{"intermediate_size": 2688, "norm_eps": 1e-05, "tie_word_embeddings": false, "beta2": 0.99, "decay_fraction": 0.854}
Each number is 50 + 15 x the weight over its row's rms, rounded and kept within 0 to 99. Layers, rows and columns count from 0. The size before them is the row's rms in percent of the matrix's.

# down: layer 4 MLP down (transposed), 2688x448, rms 0.00965, rows 1999-2029, columns 112-223
# up: layer 4 MLP up, 2688x448, rms 0.0145, rows 2000-2030, columns 112-223
down1999 058:68 40 47 50 50 20 56 42 56 47 56 51 56 39 48 68 47 66 29 56 48 37 42 37 52 58 30 66 65 58 70 92 37 27 46 54 44 38 45 43 51 48 21 36 65 47 58 41 75 56 48 38 50 44 51 37 49 68 26 69 45 47 28 46 61 68 42 53 31 61 37 69 64 25 76 41 84 57 36 44 64 35 48 26 46 67 51 37 26 76 28 44 52 71 38 41 65 69 40 48 24 50 33 40 30 28 22 57 39 55 51 61
up2000 128:72 36 50 48 70 20 77 54 51 53 71 40 18 35 17 42 66 62 55 63 52 26 32 54 70 71 56 47 43 47 53 65 61 46 61 32 69 63 47 54 42 39 54 54 59 56 23 63 63 33 38 71 73 57 03 43 40 53 52 66 39 70 51 30 48 54 51 65 57 60 32 63 24 50 57 35 39 44 62 27 49 32 32 41 69 50 21 43 64 69 46 37 32 72 48 61 19 50 33 59 93 72 20 27 55 61 53 61 53 63 65 44
down2000 122:50 57 49 43 42 72 35 68 61 40 34 68 79 71 87 70 43 44 45 41 41 59 78 59 27 19 45 43 87 69 31 62 61 49 39 53 44 53 47 55 58 45 55 53 63 59 68 50 38 53 54 42 16 48 81 68 60 51 52 34 64 51 54 81 58 58 67 53 55 48 50 31 90 58 30 53 63 47 43 86 64 65 77 67 47 44 48 60 43 37 33 58 51 46 53 34 75 52 75 45 37 51 59 78 64 51 50 63 29 56 41 44
up2001 071:86 53 61 64 64 27 58 44 31 24 51 54 46 35 61 48 58 40 46 47 78 49 62 47 49 63 27 63 31 48 44 51 58 21 64 54 80 20 31 63 32 44 51 44 45 32 48 45 38 41 49 44 30 32 34 56 55 66 47 50 69 47 47 44 31 56 35 54 45 69 21 50 57 39 53 22 47 36 35 45 59 25 43 39 41 83 60 37 44 63 34 46 49 54 43 67 56 43 41 46 53 37 46 62 37 55 26 62 22 59 51 28
down2001 055:32 48 49 51 38 61 26 73 73 59 57 22 75 49 40 47 23 65 66 56 27 54 49 24 48 36 57 46 79 43 51 37 61 58 53 27 28 62 54 34 53 66 43 65 56 82 42 51 41 41 63 53 40 78 52 58 54 68 44 51 49 64 53 44 60 35 58 36 59 21 51 47 54 54 27 57 45 50 64 64 67 57 53 52 64 28 41 55 59 34 65 52 27 38 68 27 37 58 59 62 39 42 44 34 61 45 58 35 62 62 57 65
up2002 092:38 56 28 51 38 33 43 50 43 32 76 72 37 29 75 40 56 38 60 21 47 47 96 64 64 32 62 42 69 54 46 57 42 70 67 52 63 70 49 75 50 68 40 52 12 43 44 39 52 28 34 48 46 27 03 57 51 48 39 30 49 80 62 45 63 49 46 43 39 51 38 54 26 49 41 54 46 50 53 48 81 26 49 46 36 46 26 47 63 39 54 30 40 56 36 32 35 43 40 36 55 20 59 66 67 75 68 56 70 66 46 55
down2002 075:52 41 59 47 37 63 27 50 48 46 51 54 60 76 32 74 28 55 71 42 46 50 00 40 43 61 35 73 45 59 49 24 80 40 30 61 34 29 51 29 55 51 34 38 85 65 73 61 48 55 57 46 50 74 69 20 65 68 45 64 59 30 16 34 28 27 69 28 76 49 71 42 42 53 45 40 41 48 42 53 42 49 32 73 56 57 67 47 44 63 39 67 14 44 62 69 52 60 77 82 18 52 56 41 44 32 42 54 52 32 62 46
up2003 070:54 36 51 65 56 54 68 45 36 34 74 36 43 47 79 47 43 56 42 37 54 53 78 43 52 65 51 40 65 76 29 40 58 64 37 54 47 46 54 48 41 40 62 56 54 36 54 27 85 40 59 49 71 45 33 54 42 45 40 42 28 70 44 35 42 42 53 39 35 53 10 51 45 58 58 40 34 28 31 49 57 34 61 36 27 59 38 62 32 41 55 20 37 56 23 58 33 35 67 57 47 52 49 35 44 78 60 72 38 69 20 46
down2003 058:64 57 46 44 63 56 26 65 59 70 56 54 61 65 18 36 54 41 81 28 31 44 29 58 42 34 45 51 32 12 84 66 35 60 43 35 62 67 65 61 56 76 43 48 56 81 39 84 44 38 48 73 28 51 55 49 72 54 54 49 79 43 62 70 56 45 52 53 83 71 92 48 56 27 53 66 66 71 47 43 40 50 23 67 81 44 27 59 40 70 60 36 72 55 55 54 52 69 37 31 40 54 47 53 58 35 30 33 56 70 73 58
up2004 065:53 39 56 53 23 51 45 44 61 31 45 52 79 48 59 51 50 60 49 44 66 55 22 46 58 32 60 63 36 59 60 76 47 37 48 27 46 50 48 79 53 32 43 82 74 37 45 47 60 33 46 54 53 47 43 30 67 49 54 71 51 85 44 37 35 39 56 42 70 47 14 62 71 64 46 60 41 38 48 52 46 54 50 45 14 62 39 50 32 49 62 57 41 47 56 66 07 50 61 69 08 61 37 59 41 53 60 63 62 53 50 41
down2004 061:60 19 51 54 77 38 79 47 25 65 42 66 31 51 17 50 50 27 64 27 39 51 51 68 41 69 50 54 28 53 62 24 29 63 50 36 74 49 38 33 58 66 59 36 27 61 50 20 50 34 66 60 37 49 44 61 56 33 63 50 61 46 59 49 67 65 27 63 39 62 80 40 56 39 45 79 72 47 33 49 37 58 62 62 87 37 72 69 48 51 37 40 28 23 44 30 72 32 33 42 53 46 54 37 39 37 40 46 54 35 56 28
up2005 078:85 39 56 64 29 67 46 58 45 41 53 56 64 62 88 48 56 58 50 37 29 60 70 50 46 46 36 40 45 38 24 63 35 48 59 41 89 42 52 52 52 63 48 77 38 47 45 40 47 25 33 43 41 44 46 64 51 46 42 63 42 52 47 39 67 14 54 49 62 47 17 37 86 47 40 42 38 10 36 58 68 37 75 43 31 66 23 65 58 30 32 40 33 80 40 64 39 42 54 46 48 33 36 96 51 52 82 63 44 67 48 38
down2005 079:42 58 58 31 81 43 35 44 24 48 46 55 40 46 40 53 37 53 54 57 71 62 06 40 37 49 49 49 33 50 81 51 40 59 47 57 39 38 37 34 41 60 67 36 48 57 46 43 49 54 63 50 65 68 38 40 53 46 49 61 78 61 49 58 50 66 54 36 38 72 70 46 23 23 62 56 62 82 52 51 18 72 54 65 57 36 87 54 55 55 58 68 42 19 59 47 58 32 41 52 48 70 41 08 60 60 42 59 71 53 48 39
up2006 073:25 51 58 49 68 40 67 61 64 38 62 23 39 44 45 56 62 50 71 89 45 43 42 68 59 52 65 76 38 69 50 53 51 73 26 44 45 43 42 56 52 43 71 68 44 56 26 53 67 55 57 69 38 51 42 54 57 47 63 51 54 26 42 48 36 47 53 28 31 59 68 38 42 42 41 64 42 74 52 43 53 33 28 43 29 33 42 45 41 46 56 73 63 40 49 38 56 56 53 33 50 48 34 42 41 21 50 30 42 46 21 50
down2006 063:73 40 28 63 25 57 55 60 38 48 36 68 60 48 31 40 25 49 29 32 42 60 63 39 49 43 38 24 69 41 36 53 39 31 71 50 42 61 49 30 24 61 20 48 40 60 51 64 43 49 35 25 41 48 49 35 38 66 47 53 32 67 69 77 64 45 48 82 55 04 25 42 45 50 47 21 55 13 42 51 46 67 49 40 73 67 43 48 40 55 25 10 24 59 50 52 34 64 61 70 44 36 42 63 56 79 75 81 38 45 38 67
up2007 076:80 30 17 51 71 03 63 47 43 47 67 56 42 45 46 42 35 50 59 18 48 34 52 52 33 65 52 40 54 57 65 53 70 51 54 62 33 34 34 63 40 61 55 30 52 38 41 49 58 51 45 31 40 35 39 63 45 32 40 62 80 43 42 31 75 23 73 43 43 60 46 61 45 51 45 40 61 66 24 42 23 38 63 51 24 28 28 54 48 33 38 64 65 72 55 22 38 41 72 46 10 55 54 35 39 57 22 47 54 53 45 38
down2007 066:26 63 66 68 15 60 34 72 82 67 44 49 53 68 40 67 54 38 48 55 66 54 65 51 76 37 53 48 58 45 11 52 51 48 51 20 45 59 59 27 33 27 76 63 50 75 37 55 30 71 39 63 54 60 68 45 38 73 53 53 35 46 51 70 30 46 34 51 66 53 28 39 61 42 54 55 46 19 85 71 59 58 59 42 64 54 43 61 47 57 61 42 24 50 42 77 77 69 33 43 74 41 35 58 54 65 74 41 30 63 35 50
up2008 072:59 64 49 46 67 51 40 37 44 65 78 66 55 55 32 39 51 62 61 77 56 48 36 38 45 53 62 57 41 63 68 27 49 45 50 40 52 63 34 39 51 64 38 32 33 59 51 62 45 24 65 65 41 62 68 72 42 62 84 36 55 40 51 23 21 50 43 60 40 45 80 47 54 53 40 66 58 61 81 55 46 54 52 68 78 26 42 61 52 38 45 55 72 41 66 67 44 35 25 42 65 79 27 37 52 58 36 25 29 37 70 61
down2008 072:49 38 40 66 17 48 49 69 59 41 30 51 38 50 47 66 59 53 27 59 68 46 60 77 66 45 45 43 68 45 27 70 62 46 57 54 39 37 51 55 54 20 50 58 77 28 39 64 62 70 31 30 36 48 52 34 43 58 32 61 35 59 51 81 65 52 63 62 70 39 20 38 43 59 43 16 35 36 42 40 52 44 61 31 25 67 25 43 44 49 43 44 39 61 44 60 47 63 65 56 66 19 52 90 59 64 75 70 46 51 32 56
up2009 103:29 80 60 59 39 44 59 48 71 50 49 27 62 49 51 52 54 45 79 42 49 59 46 65 41 43 48 52 49 36 36 39 51 44 48 59 41 40 29 57 58 38 35 34 67 52 64 55 25 63 52 67 66 58 66 52 70 40 65 59 50 68 52 64 47 32 61 64 31 35 78 54 42 69 35 52 71 44 47 38 33 50 47 59 89 58 24 32 62 48 62 64 48 47 45 67 79 16 51 58 61 65 65 65 49 44 64 45 51 59 66 13
down2009 112:53 35 29 77 73 52 63 45 52 52 63 72 52 54 36 46 68 65 25 34 68 49 55 29 36 52 57 49 58 56 56 41 65 82 57 58 58 71 62 44 40 43 68 51 51 31 59 50 71 29 50 45 48 45 22 56 17 39 46 41 63 49 69 38 66 50 20 39 63 74 26 51 42 59 59 37 37 74 50 69 68 48 44 48 18 56 47 63 48 45 47 45 39 64 64 57 14 75 68 50 28 44 50 31 49 62 43 74 55 44 39 64
up2010 068:50 47 36 63 46 54 51 50 29 50 56 36 45 27 43 60 58 43 69 35 55 50 55 59 66 59 33 78 34 55 48 53 44 30 46 56 45 62 43 83 54 47 52 40 72 34 21 43 30 60 48 60 47 56 61 71 54 51 65 65 49 54 34 54 37 44 28 30 46 46 53 26 46 25 31 70 35 33 56 38 41 38 44 45 37 38 27 46 27 63 83 75 68 54 61 51 42 36 28 43 77 55 45 38 36 56 60 53 47 71 37 35
down2010 057:51 33 67 52 47 35 31 74 61 68 44 45 50 86 47 15 59 40 31 62 29 61 41 46 47 26 86 35 67 58 45 42 73 70 49 42 72 45 43 32 43 48 57 60 35 58 88 28 51 17 41 34 45 42 36 36 47 23 32 46 66 53 69 62 44 63 56 78 51 43 50 72 27 69 69 28 66 69 51 37 32 53 53 49 58 66 42 38 62 33 32 44 31 45 31 39 40 58 58 55 31 38 48 43 75 55 54 57 57 35 51 59
up2011 062:93 50 41 88 47 57 57 77 48 54 83 57 17 42 48 52 60 49 75 57 44 65 62 24 71 61 67 50 29 64 40 54 58 63 63 49 64 42 44 62 59 54 49 57 33 55 40 38 21 61 53 44 43 48 38 56 49 56 46 47 51 68 39 66 33 60 33 55 39 48 49 58 40 53 51 58 69 63 62 43 51 23 61 56 45 57 58 50 44 64 23 39 52 50 56 63 17 61 46 56 30 61 46 36 63 61 76 49 21 82 40 41
down2011 048:38 27 63 56 39 51 44 38 67 68 20 52 59 70 62 40 47 38 45 47 53 44 53 69 49 20 40 44 88 48 43 45 00 46 39 68 64 45 42 81 55 30 58 66 66 44 53 81 69 41 44 50 35 56 77 42 49 57 64 55 38 47 53 60 50 66 59 69 46 64 39 56 72 41 60 36 32 28 42 55 45 62 62 43 65 50 36 56 59 33 66 64 47 45 56 49 66 54 51 41 64 56 49 59 55 70 57 62 60 42 39 73
up2012 086:52 47 62 44 60 68 41 40 42 42 54 38 87 61 54 47 53 34 46 50 55 50 37 54 36 83 42 54 40 64 47 43 46 85 65 45 40 40 54 36 59 48 59 33 56 62 54 58 40 49 65 18 55 54 36 24 55 28 35 65 71 63 46 49 71 45 49 50 41 55 58 54 60 31 43 44 49 63 59 64 63 81 31 64 49 26 55 62 57 48 96 58 11 30 49 72 75 59 69 52 66 40 78 46 55 38 48 47 55 41 42 59
down2012 073:45 52 52 63 32 17 38 49 61 36 59 67 37 39 65 56 62 59 36 72 57 40 61 57 82 51 44 40 51 32 40 77 72 47 47 73 41 64 45 86 58 60 37 73 47 31 49 80 62 70 44 52 58 46 50 67 45 60 52 33 41 22 50 65 24 48 45 40 75 54 34 40 34 74 65 58 45 19 58 48 56 40 71 37 42 62 19 52 75 47 21 44 60 78 26 52 35 62 13 67 39 30 41 61 56 46 61 62 50 61 49 55
up2013 074:70 58 34 68 55 29 35 43 37 10 28 52 59 46 50 56 45 19 72 42 50 59 61 45 67 58 29 56 47 80 48 46 43 36 72 69 44 54 57 56 66 34 57 50 50 64 52 54 24 63 64 50 55 36 64 53 63 45 68 41 61 54 47 40 60 21 51 60 61 60 95 45 43 43 38 40 16 18 40 28 51 58 64 54 61 38 59 73 45 60 73 71 53 33 36 37 34 52 44 36 58 48 65 76 57 50 83 47 65 66 57 39
down2013 070:53 46 41 58 57 45 49 69 64 77 57 55 36 53 56 47 59 64 52 40 55 41 46 47 50 40 53 42 60 36 59 55 57 75 45 58 52 40 58 54 54 40 50 56 58 20 52 46 70 41 38 42 71 55 42 63 38 60 39 44 40 57 36 63 44 59 80 46 41 85 11 56 48 68 67 33 60 71 73 43 39 41 51 46 62 63 38 20 51 49 29 38 31 91 57 79 52 48 44 69 33 28 35 40 58 64 25 44 60 18 34 78
up2014 073:66 36 49 34 44 34 40 77 56 49 65 63 70 36 25 55 50 59 60 34 31 54 23 38 39 69 79 58 55 38 45 64 69 44 30 54 53 40 33 68 63 38 38 35 47 36 35 34 73 51 58 61 54 62 70 50 31 48 61 33 45 50 52 60 64 63 42 39 53 58 43 40 49 46 54 44 49 18 51 22 38 58 70 39 55 30 44 62 36 55 41 49 60 48 45 51 48 60 45 51 60 65 35 28 55 52 58 50 40 35 49 41
down2014 065:49 61 55 66 49 69 33 50 43 76 35 32 42 68 73 38 45 53 33 66 74 51 85 54 53 47 42 45 83 42 53 24 43 68 54 62 46 47 75 35 41 51 74 65 60 33 24 94 46 47 27 64 55 43 42 46 65 50 57 71 41 52 35 41 40 50 58 74 53 36 49 56 41 52 45 34 66 61 84 77 63 36 52 52 38 42 37 38 44 46 47 51 49 45 40 44 68 34 48 38 64 25 53 70 44 67 55 29 73 49 42 59
up2015 067:46 25 40 34 48 59 56 49 50 33 56 60 60 51 73 71 42 41 63 50 21 79 55 68 45 47 66 83 53 40 55 63 47 65 43 59 31 43 50 72 84 49 55 44 78 43 80 32 40 52 47 31 43 54 83 23 64 13 52 38 54 47 47 58 42 68 63 29 38 62 66 64 72 61 37 56 42 53 44 29 46 71 29 47 46 55 68 66 36 64 70 42 28 68 83 53 81 59 59 35 37 57 43 56 37 49 52 39 37 39 50 52
down2015 060:42 50 70 48 76 49 54 41 35 74 50 35 36 32 66 28 58 44 34 50 64 39 31 26 56 52 53 21 30 54 59 42 45 48 48 52 51 49 45 37 29 30 60 56 37 50 30 49 40 37 52 70 65 34 10 78 38 49 64 57 85 58 40 31 62 45 52 71 11 45 64 48 49 27 77 60 82 64 46 66 65 30 63 64 43 35 70 60 56 29 52 58 69 33 25 42 60 20 28 64 85 63 49 28 66 40 42 55 73 36 46 46
up2016 069:40 24 57 65 49 63 58 43 68 57 75 55 65 40 49 65 36 41 69 65 48 67 66 47 50 70 73 57 41 76 40 42 37 59 41 42 28 56 60 55 80 62 53 51 83 63 84 34 78 78 50 63 35 54 32 53 55 56 44 56 69 56 24 58 48 70 61 63 54 50 51 44 45 65 38 73 64 55 42 63 58 44 50 48 47 40 62 59 38 41 33 25 28 42 47 51 59 68 60 72 09 55 62 56 40 68 67 71 47 60 42 51
down2016 061:51 33 36 60 41 29 81 60 35 60 24 43 24 55 69 28 75 50 25 30 66 41 50 74 70 38 42 39 64 43 42 55 58 44 65 71 65 59 37 60 36 34 56 51 18 41 15 54 46 28 29 45 51 27 55 66 22 41 72 61 54 47 87 68 48 58 48 58 41 56 62 45 42 22 56 24 61 34 60 43 52 65 44 41 65 65 35 51 45 38 69 75 74 57 61 61 54 55 46 35 74 34 57 42 40 44 47 44 62 52 70 68
up2017 072:45 65 36 44 47 60 62 73 32 44 85 45 42 34 45 72 50 71 17 28 33 54 99 41 45 41 46 45 66 34 50 33 48 94 58 37 49 29 57 30 45 71 72 56 40 43 58 48 35 31 56 56 39 42 27 79 46 49 52 10 42 44 54 33 32 40 66 49 49 75 60 27 73 55 38 40 53 01 49 70 66 50 41 55 26 67 22 46 64 51 21 36 42 64 51 65 71 82 53 81 57 33 54 30 55 66 54 51 35 65 39 58
down2017 063:71 55 45 36 52 57 25 44 44 35 28 50 57 58 69 32 22 51 68 66 83 63 03 50 48 50 35 41 43 64 73 88 50 18 50 55 32 56 37 45 77 52 23 42 71 57 23 81 69 78 37 54 63 41 55 19 70 60 37 95 66 63 48 58 53 45 23 58 54 29 58 52 33 28 73 54 66 65 40 09 61 41 30 54 55 42 51 70 10 66 57 52 73 49 63 43 60 52 41 15 51 65 48 52 39 38 44 38 96 54 53 50
up2018 071:45 54 49 51 52 30 62 54 49 47 52 48 57 31 68 47 68 57 83 58 30 50 43 52 41 52 53 43 66 42 26 50 72 98 49 36 47 41 47 56 59 56 67 57 62 39 43 40 74 47 70 60 58 42 46 42 37 56 67 56 40 66 44 66 63 43 33 62 70 48 45 49 74 54 44 60 59 44 49 28 55 33 64 32 55 33 37 51 29 50 63 24 32 58 53 65 54 38 29 54 62 60 36 65 42 49 69 63 38 88 41 43
down2018 057:48 66 59 25 65 48 45 33 24 86 50 57 55 69 51 52 32 47 47 15 75 56 37 31 39 34 36 61 63 74 92 39 52 43 51 58 66 56 44 62 39 72 60 51 38 60 58 33 47 37 36 40 31 54 62 50 75 27 67 45 73 40 62 49 43 37 64 53 61 78 55 52 38 43 60 34 47 63 53 65 36 63 45 62 46 80 68 49 60 56 58 74 70 32 62 31 44 50 82 63 35 67 61 44 51 54 49 53 67 36 59 47
up2019 075:43 40 12 36 39 53 26 71 57 41 62 67 66 56 42 36 52 50 43 57 17 62 41 37 59 22 69 40 39 55 64 52 55 92 49 43 22 18 72 48 65 26 55 49 51 52 51 59 24 47 36 36 49 68 77 32 49 62 69 46 28 46 40 46 48 66 77 49 47 54 27 61 36 39 51 68 51 47 55 63 56 71 67 48 54 17 28 52 42 40 43 77 25 53 71 42 55 32 61 22 44 41 33 22 56 41 74 40 49 32 68 49
down2019 069:40 53 73 31 60 46 82 35 36 48 29 41 41 38 58 54 51 53 66 64 80 47 59 80 43 61 32 54 70 52 44 65 31 24 49 33 88 70 37 52 46 87 61 69 40 55 62 16 54 21 73 70 66 60 47 55 42 44 35 40 45 41 36 67 48 37 31 36 50 25 60 58 54 54 47 49 40 67 45 38 30 39 52 82 50 38 72 65 70 64 41 23 22 40 49 45 36 42 55 57 69 50 52 77 56 62 44 57 45 62 40 39
up2020 084:42 66 36 40 60 23 59 36 43 58 50 62 34 57 56 41 54 32 79 07 38 43 57 38 66 51 31 49 76 39 59 42 62 29 77 62 60 64 53 68 49 56 61 50 57 41 40 38 68 63 53 69 34 75 55 71 65 61 77 57 24 59 76 68 56 40 40 45 57 33 31 28 78 68 55 36 45 31 37 45 58 43 66 53 39 56 34 62 47 36 41 54 61 62 60 44 43 29 38 44 41 61 51 70 41 58 52 90 64 70 60 54
down2020 073:64 52 57 60 52 61 27 46 44 69 48 44 39 49 49 64 48 41 50 51 42 55 41 54 39 47 63 47 39 67 57 49 46 70 24 23 48 62 26 38 50 44 54 48 67 42 59 08 54 25 41 24 59 48 57 43 54 35 43 46 76 56 31 54 66 66 80 66 33 74 64 71 39 42 36 55 39 93 64 72 35 60 70 62 59 54 95 42 57 71 46 58 47 46 46 62 53 45 70 54 57 62 47 27 67 51 40 36 42 30 51 44
up2021 069:46 61 26 49 61 24 38 29 51 33 36 44 33 36 61 30 33 38 66 36 58 49 34 50 57 24 63 24 41 78 50 46 53 56 59 59 46 40 51 57 59 48 45 64 32 47 00 45 39 88 51 37 45 56 79 56 59 53 52 39 42 70 66 64 56 51 44 45 73 49 37 39 12 32 53 59 63 56 32 34 34 54 63 51 35 46 65 66 40 73 56 70 45 14 48 41 40 33 58 43 45 60 51 44 46 42 54 63 31 54 50 40
down2021 061:41 57 49 71 52 70 39 65 59 79 62 51 59 69 47 68 60 42 52 51 39 29 73 34 46 64 31 64 76 46 19 47 85 46 45 38 56 55 54 31 44 43 56 38 73 43 82 51 62 39 40 51 67 53 43 60 39 66 34 38 44 43 38 39 55 48 77 50 27 69 41 66 75 79 44 20 27 43 71 54 69 39 40 70 60 65 55 12 74 27 14 50 40 85 71 48 48 74 63 70 41 53 55 45 45 70 40 43 53 39 39 85
up2022 083:39 33 47 51 49 40 55 44 48 42 35 60 15 44 45 64 63 57 48 33 49 39 28 43 63 46 34 62 45 42 54 59 64 58 37 34 79 41 61 70 24 62 40 56 17 48 53 38 50 44 19 48 55 53 17 42 34 46 51 38 51 62 55 51 50 64 40 54 33 63 64 27 55 51 41 58 49 70 64 59 61 74 40 44 22 59 51 71 28 43 48 82 59 46 54 66 40 53 57 64 67 59 42 43 42 38 44 24 39 74 53 35
down2022 081:55 45 45 66 19 58 52 67 46 49 48 46 90 55 60 37 25 50 42 66 44 44 69 40 40 46 40 74 77 62 27 50 54 45 44 64 43 38 60 69 66 34 47 42 90 42 64 70 61 58 52 57 37 33 78 59 60 61 43 50 40 57 46 54 46 48 54 78 70 28 27 75 42 56 47 40 50 17 31 33 46 30 51 44 67 39 43 34 60 36 36 30 31 52 58 61 59 64 35 66 42 47 43 52 56 55 48 70 36 31 39 62
up2023 079:48 85 22 45 69 52 59 50 67 66 67 32 52 65 92 86 68 37 48 76 58 54 71 55 55 38 47 41 46 48 44 66 59 52 67 57 34 40 23 28 71 59 56 68 54 39 49 62 38 62 68 46 39 29 69 53 51 43 77 50 45 51 55 48 38 72 37 53 61 67 26 50 61 37 45 78 50 48 55 38 51 34 46 68 40 57 43 57 35 59 63 67 53 61 50 41 42 66 54 60 24 38 60 69 35 67 42 52 61 52 47 59
down2023 079:66 47 54 26 64 47 53 22 12 53 24 67 30 28 34 23 48 48 67 39 38 67 09 49 32 59 57 33 36 31 82 37 48 49 46 58 53 44 55 45 32 61 53 53 33 70 50 34 57 35 38 45 50 57 50 55 50 26 52 50 61 56 63 53 60 39 59 42 13 55 62 63 50 55 64 60 50 62 37 70 62 74 51 45 59 49 66 44 53 54 53 34 33 37 75 55 52 39 39 47 65 58 34 45 39 37 67 52 62 46 47 33
up2024 075:63 43 78 46 61 72 46 56 49 45 30 44 61 39 50 45 43 53 42 46 65 46 33 46 58 54 13 75 43 30 70 43 59 24 43 41 52 45 35 59 33 83 41 53 49 52 52 30 72 39 54 51 50 66 60 58 59 55 55 39 45 63 41 55 68 58 41 41 73 43 88 50 49 65 63 44 50 73 51 76 30 84 52 46 76 45 63 65 37 75 42 48 52 27 58 64 38 41 41 59 26 72 54 64 49 33 32 56 06 64 84 64
down2024 077:48 45 24 70 27 42 42 64 59 38 42 66 45 60 80 47 51 43 35 58 54 46 80 27 75 52 60 41 70 73 14 67 65 64 66 47 35 53 60 52 47 05 61 28 62 37 34 78 35 61 45 34 40 40 46 41 45 52 45 68 54 51 45 32 39 47 51 66 48 63 21 48 55 44 26 42 59 17 62 38 79 23 59 52 33 55 36 43 49 34 48 54 55 62 44 59 77 73 55 45 62 23 48 53 38 58 60 61 59 28 31 59
up2025 198:67 60 60 41 46 44 46 48 56 58 56 47 42 46 49 45 66 70 36 59 53 16 56 46 39 40 08 71 27 60 29 39 39 29 65 43 59 51 41 62 43 48 35 61 52 56 47 59 56 61 54 38 34 53 33 35 54 71 52 42 40 42 40 39 45 29 50 59 62 36 23 55 59 57 51 35 53 31 58 62 45 48 45 50 40 69 56 62 29 74 31 16 29 71 32 47 43 23 43 66 47 60 62 84 75 64 54 54 66 61 70 63
down2025 179:39 44 34 43 44 45 17 56 37 31 43 51 35 56 44 61 49 67 36 26 60 37 61 17 57 35 79 50 50 35 50 45 65 50 54 64 45 57 21 64 35 43 49 47 54 59 44 56 29 45 58 58 59 37 68 49 78 21 58 29 61 56 42 29 26 34 83 43 57 76 56 39 47 41 35 56 55 50 66 96 54 29 60 35 63 43 49 53 59 53 67 61 42 72 67 49 67 17 40 32 35 76 33 26 49 55 62 52 69 64 47 32
up2026 069:39 27 62 47 56 53 39 47 53 36 48 41 43 73 31 66 43 54 78 32 28 48 42 55 52 57 43 53 33 39 30 28 63 79 75 61 45 47 59 21 65 49 60 40 99 57 38 62 16 28 68 68 48 56 58 45 61 38 55 45 92 38 44 56 36 53 55 54 74 52 50 58 61 58 60 45 53 56 46 72 52 36 54 52 49 68 58 33 60 45 40 23 24 51 54 64 53 48 69 52 84 40 63 53 68 39 51 41 56 85 56 51
down2026 060:52 36 09 25 57 39 86 49 47 74 34 77 56 33 72 62 32 49 04 42 77 79 59 52 64 67 35 41 62 46 38 72 13 35 49 51 44 56 52 64 52 22 50 53 31 21 56 58 77 85 39 33 33 56 58 57 35 76 56 65 26 50 70 51 80 52 66 55 27 47 43 56 27 39 49 42 53 43 46 60 39 78 54 23 52 47 34 60 35 47 52 53 78 64 48 33 46 59 30 47 47 58 67 69 44 71 35 52 36 36 68 45
up2027 071:43 30 33 44 29 33 48 65 63 42 61 27 55 47 46 49 35 76 58 38 44 41 31 44 56 49 70 23 54 54 55 58 37 40 46 41 56 16 63 36 60 37 52 55 66 52 42 48 60 79 50 62 60 62 72 45 66 49 54 60 52 52 73 68 54 53 47 58 52 53 32 54 23 65 75 50 53 64 18 65 35 67 43 48 61 50 57 65 60 61 36 35 29 45 48 59 77 43 92 48 82 54 34 33 54 34 50 64 60 41 39 42
down2027 068:69 62 50 86 58 59 63 47 47 59 32 66 64 57 69 46 44 45 41 58 62 53 85 65 66 59 21 61 63 60 37 51 54 50 69 52 44 66 48 64 49 36 68 54 53 38 46 53 41 54 46 56 42 25 46 80 39 64 32 55 19 58 58 61 57 62 67 54 33 35 60 47 50 49 47 53 45 27 92 75 42 54 65 34 37 39 30 40 31 41 57 58 57 73 46 41 47 70 32 48 38 37 43 75 43 68 76 46 41 65 42 76
up2028 097:50 33 54 59 29 31 48 68 50 58 50 90 62 53 78 36 43 43 59 15 36 58 56 32 47 31 30 40 68 22 41 70 65 49 83 49 73 50 50 71 48 51 46 53 33 45 46 40 49 35 58 66 41 50 27 32 63 48 47 67 38 58 68 52 73 51 55 80 68 44 18 49 83 52 56 46 41 24 41 50 59 39 58 42 33 27 49 59 50 32 62 25 39 60 54 48 55 47 40 44 62 52 46 47 53 58 65 73 60 67 40 40
down2028 096:55 57 69 46 64 58 42 40 35 29 59 38 60 57 42 54 52 60 69 78 75 63 33 42 64 54 51 61 44 70 65 37 27 57 40 45 33 54 39 39 71 65 36 49 54 48 59 43 51 47 71 56 59 51 48 41 66 07 59 58 96 42 24 41 26 53 55 34 43 39 75 54 16 46 52 85 65 71 45 40 42 56 52 80 48 59 57 57 45 57 56 74 45 40 51 51 56 26 53 62 70 63 57 33 55 52 35 28 76 56 72 29
up2029 080:35 53 47 48 67 62 49 65 85 35 45 16 67 49 59 36 47 58 42 64 44 46 33 65 44 56 53 61 61 67 46 28 62 50 27 56 44 37 47 69 52 57 64 33 61 42 31 59 59 38 48 44 45 79 99 78 41 43 65 44 38 50 49 54 48 36 49 60 49 52 69 39 45 52 55 61 27 47 38 47 38 61 37 54 76 22 56 41 48 44 78 68 54 60 65 55 65 42 54 47 66 45 41 42 59 48 52 39 47 39 53 56
down2029 073:66 63 73 42 52 48 54 59 30 68 54 67 46 51 43 59 44 45 62 46 61 59 73 46 46 51 52 57 32 46 32 54 42 45 61 29 55 59 49 46 49 50 58 53 50 80 74 31 18 59 49 46 58 25 01 39 54 85 36 41 64 61 57 59 59 57 32 35 52 49 37 57 76 52 42 48 56 39 44 36 42 58 62 65 65 52 40 70 49 55 25 17 77 50 59 65 41 72 57 56 46 39 28 67 39 61 54 46 22 60 36 44
up2030 075:35 38 46 46 70 47 73 78 46 46 42 48 48 62 41 71 32 33 32 54 66 67 42 54 57 91 47 72 66 40 44 54 59 30 44 52 38 53 44 21 52 37 55 33 83 48 44 54 64 66 35 37 53 52 63 37 62 41 40 61 67 38 41 04 54 51 55 47 51 72 96 50 47 55 57 54 37 70 37 53 54 31 39 46 35 77 90 43 53 65 51 62 49 35 49 57 60 64 86 28 67 47 50 56 57 40 32 54 34 56 09 66